Each number is 128 + 32 x the weight over its row's rms, rounded and kept within 0 to 255. Layers, rows and columns count from 0. Numbers have three digits each. The size before them is the row's rms in percent of the matrix's.

# layer 3 attention output, 256x256, rms 0.0417, rows 241-255, columns 0-255
105:132131120153094121109098161149136163111192117171090116088109139124119142139112139101143148119159120111129088089111100121132123092080144144148120138150143139078132149157099186152134125119143153145073115055062090089183152111106132144134078143084117126173176139126124144147143106082159084096104131115099065126074168129109084129087107135140095156111156124109150137107142120161094152121127146095124147109084110149207125099163153190201100130105096146175125202110091121161120077066093179136105146120100101089144065174110150208133162071221111112173118152138143030170141126156149161103165130116134115059108168176172108181189139105180098106100173224133173117167145088154074153124142106119121112077106085128114115108107099115172107117121082110121152120131088166153175104116148166
096:104112087128121141150087130116103126128120113126150137142171123085086077126108083115138155162074152107139148182182131133160131137098115124133128074104134106104118153105106099111096075113108094166146115156202176177113098126120120064082119188131058139063136171097127164136082132131123113110106152203154133124220095152151156092141120086048128119167084129181096115168059168132162139128112148189118166171152131061112164139146135098163206022106160134131163123113113138088132141093130103097132128080095123164133159146201130111100098114063160145064143211070107129073141133097107124068093097089111084182121115132147140106110145148105085195141136073099107109108137150116152126096153160112165166151172143138154136127116139142121157143103188137144100154146131153098084112110123160
107:152167118157199048130119136155175085124081147116069072077135165169134123151166091173109134070117087198156131153114118124072120173107176112182159157122189087042198138155187069104058107076096120122129124107095124148067135106142111135136144137114149131111115157111140109142186159161130118102121166155128124130101099083117148142145118087151149201200146109150162169132066087106094106112067169110057126109130145105143139139110141061175178126167125106159099099090149168156122136155189101126138130155138136107105113082102081111130167121162211149108124138150166086143093133097125103125151082103099073121118084099138137131134098155124112109151140114126097123094130162163143128129084153141173126140176080150084075154186160083129141141159140143086133164156145098107116078084104142
107:088177168195127055126117126154163116123151150092102112102148160097136160094122142111170142140184153126135125187107134123104204142075208205134094120097096103128162124194187094113047188106131087157117110140145140090133116149141183105097131141161112156100180106087068146075153150169125165080193096167120136129119166096103099075143169166127120125111101088106097173143121146077130131148098105097115069098142129135132053070113105098061122174178135107133114126133140115126179141160122069151166129142161137088172145034092108041119113177058105145110112057123146139135142112118134134164130118151137143061126151147163128115154146157120124122095114177122093121142108099173156119126093160119133119114141139099079161166071154201145154115117128119109168138156160115143115126104117121
100:175075117091127095091173144113116185157128140088176115112175132042117068123072128129075088169130163107108060142158129062161120103091096162134157179173110111142078142073079182151148134148158139103123067147151143132156159137125198122150081178129131153172114090148093172083121098089097143184118130089079144138105129166102104174054133118079082102092139172089081119075193155135099173193206109159122153147134138092145120137150136177121108134102121215137173090092113120112108102109158137111147123076108111145128100157149192126080083056115093088208169148131139124085117134108132172110162151112086151149138155191134111126136136128092136164120157103109129094136129129083108171190111127133100084149143131070126099127113104154141161133149118151124112107100098142127134123126143158
088:087084150084047132162192089086112156141106078161196114164161088112159112130044138141157104156109174094151106149131148131137104109177055131092123070192124106145080141061111143111179102127090120167126126120107173181192139117115098098138078142170152130165085079130143077110109100148135132114143110132138147151140129133148096076123170165135128161169100109099091125123159088073167146099148184143104175149142163100144141106134094120120143178094149132125126097098072143092087139125134125166126153114115147126115133174119108149117129071127085165110119156101193099088127102141187136110122114141104090136189189179089099150147133095120173128145240062102177128129074137098096103185134124117137090131116160139118170055143136190130096123162131095165121122086107155072150139112091089
089:171080119078127164124137165101119083072156116114149162159093114128101129128162126077141122150100142186151097119126125122158156103088127148144147111139135132143129117148137154116118117156152145183058121066105110080162164087121080116169153111146127109169164111093074110107171083078073118125116165110089111117096170168140099116114121115166141184141093106133110156114157091119076162147092138165101188219098169078153115134161175118142160108072124105198186092093131133110138086076137119097156092046087074138117189142177159080057108034080103090114118193114140110060114163115191157074148117106140135170129141134094139107110151142137144086153161128139127136093146128071073099143140117149158111124110144170197141111106127131131098172108181126169149117107089169098132153195127115
083:192142199154078125126110110069093176145181119079138097121096109066116176129083118126159135234186137096102104066122061104147145029109148179106085179161055041161124109154134154148150191086179107127133132096134161131137118162151147143144160121133117142071162138129156164151140109158149121150124080132165097133150133108069089127129126162112144147154132144121104127130130146151148155110150090144153103105067138160140133142104160091153136099131105087155141122136154107092152108080085124064144151122133103192106098113115150083127159128116166117114106147075105151156134136107151119160205157152123205109146110153138125171146129155124140143146095118105086113205142109091160160168130104102140122104151141077139131093113141127118112159175169036111153100176157054186142159108158163
104:180120113121138155135137029099095139118108059142126110189172125128126167180154139100128140137147130109110164068109067186131092087120154186127089086131145176077072118100104109133138150190077168213102179143139102109147046115126104134109169159161126136099182115087105104159158119134136125147222101098160158086076151103148162110151168115138148112134137077129112145112110123121155160113144130092132099087123073114096121096124122104151136107105141091124113147127086145178110146115182121161115157123188127114125083140145152096143092164129110160183086089145172099145130107127143112116165088129124129097116146002120106068140094116134175136114128146131118132127154143134134145101193173114148217161085104129105100154082174195121148139143158178049111144102120124128136159155081171
093:122134171162137113098150092144119116149139144158176102095160135166133150111142210116104133149153100137092149126101154097046172130156144127149086178170108120133194093148136142169128179149121063136092148125136132101156170155106120111152103100195137114155127123134148138126119118131151087136116126125161131170128092115105119101138140121145085134131130130119125108160094188100160101111112126106150118092144066120046167162120150139086085181115123119176113142124154129117146152199120164127129114164168142100119135074143142094076137193095124107133132099104128235135211117146088146155119155159193168144122111119166165189111131109162231091107125149126129136163060184113119149173178170139118113170144132052074177102153127135127075114109088138186138111114198137212130224138154133
100:112139105119160132092135093181119149137102097115096072130116171145126116150102056112118118130145084126113075123143091138131095122096180151202162149072070132032144080089142151186143134148145127118149091172163175153079116136135182085101041166140156141130096155088162139050075142115139154156180108141132136153087143158103107126123145093080104125094149151119091064113148162151195167125144091154139108139145181090088144142104111097090110078164098075091160097211120121069141157208115115139133111177116176106088112075134084118193094189091203144099137130148090170110110131145076091158105159138114131138143115106154146153108115090133126127111101129163114169105075102141137146075165112147117141135141105120115116106100181150136159136112103137093132100051184129176121158128124129
098:093167148135104168098080144123113110097148087093109159105118128180107139194143158101093107146126128156111081103092113139164111095117193160158138107123144134088141076125129170157121149138140133154089169125132106086087099154135137156167156082168160129119170131108081103144158155148179141131179117087108176106097170125128150130154122146127121114083136071090152177148111121113104085147116158025107101037085069151106118081093153135135072180121140130169079143080051130177151107102183133146091223127242121109197180062116156161125207140169095107180092073132134089146083123113094107137124101121146110159113059154177139066105144146122140149130077119112142099132148100133153143125133144107120158180132183134141170161127155133128097120140129115156131147144137094098119137090105123
109:129199105115090237174062135122136124048097065151159192175123026147090117174174159029193153156116162122121111132100134149176089092051152146100111088077213135136080128202157124115072133211165179143126137138165086089146163149145155166109131130107114153148155136158118152121129142127079118095133111117121125049150087105171131107123153180129120082141138138132078130127152155136101090120115179052124151164165090154128123135099134149124129135109164174142129136078101130138117123086112146132099154145138099119135079176135132127130129127138098126150141104083139121154119144140120110098068142114075070138091093142121128090114086091056156190142160098122114099128140135125153121139122111127105146158125162126121109131106146131146204123139159168145096147153148148105097088117101112
105:125107141131087077110129147118131107110181151117106137070124147150085138104136123129150085146096121158090109134088175081121152146139116128119159120140155069138176194156114123125117078104150102115149082133126113148141104158121107118143093160143187053120141138106158090145085146096172091173166116123158153095116102182104111122147101153158130095142148107126158099125112096124120141095201135142105180169131147066074138096148095079088127152118156149135156120118122166079125106169137135194138096106146098108136166124165199148042110062092056084191109170141139105066123177114163112155130127128137117075144144114156119143061151115124179195123139091123092139157157099104140169144070196126128136152153181032171114142109165128148148122128154089101150205178133060161132084119117229
095:072158124119117092053086170204155140134127207085057127128140123123194108096156105121146134128163068146099075147178143156135088156165183162167210162140106089109194102112141178175098082069144117132101099109115171136105139106105147065074070115115133106125116112135110141102117101116128130118149166111080129099112150155071100129127172207149122123128112093097126176125210161102121152161175138109075108120155120068136116103126076127107048085115095120160107141133117107125093122153156130169175131082167088101139175126129185130148140128156120133150083101170183086130142099138123161139120118126117186080113115172167103168124144168116129135087148096126150095147096133126155104123070179123074091070158129052127125173121130151169169131166120109088153152153118143169129086118124096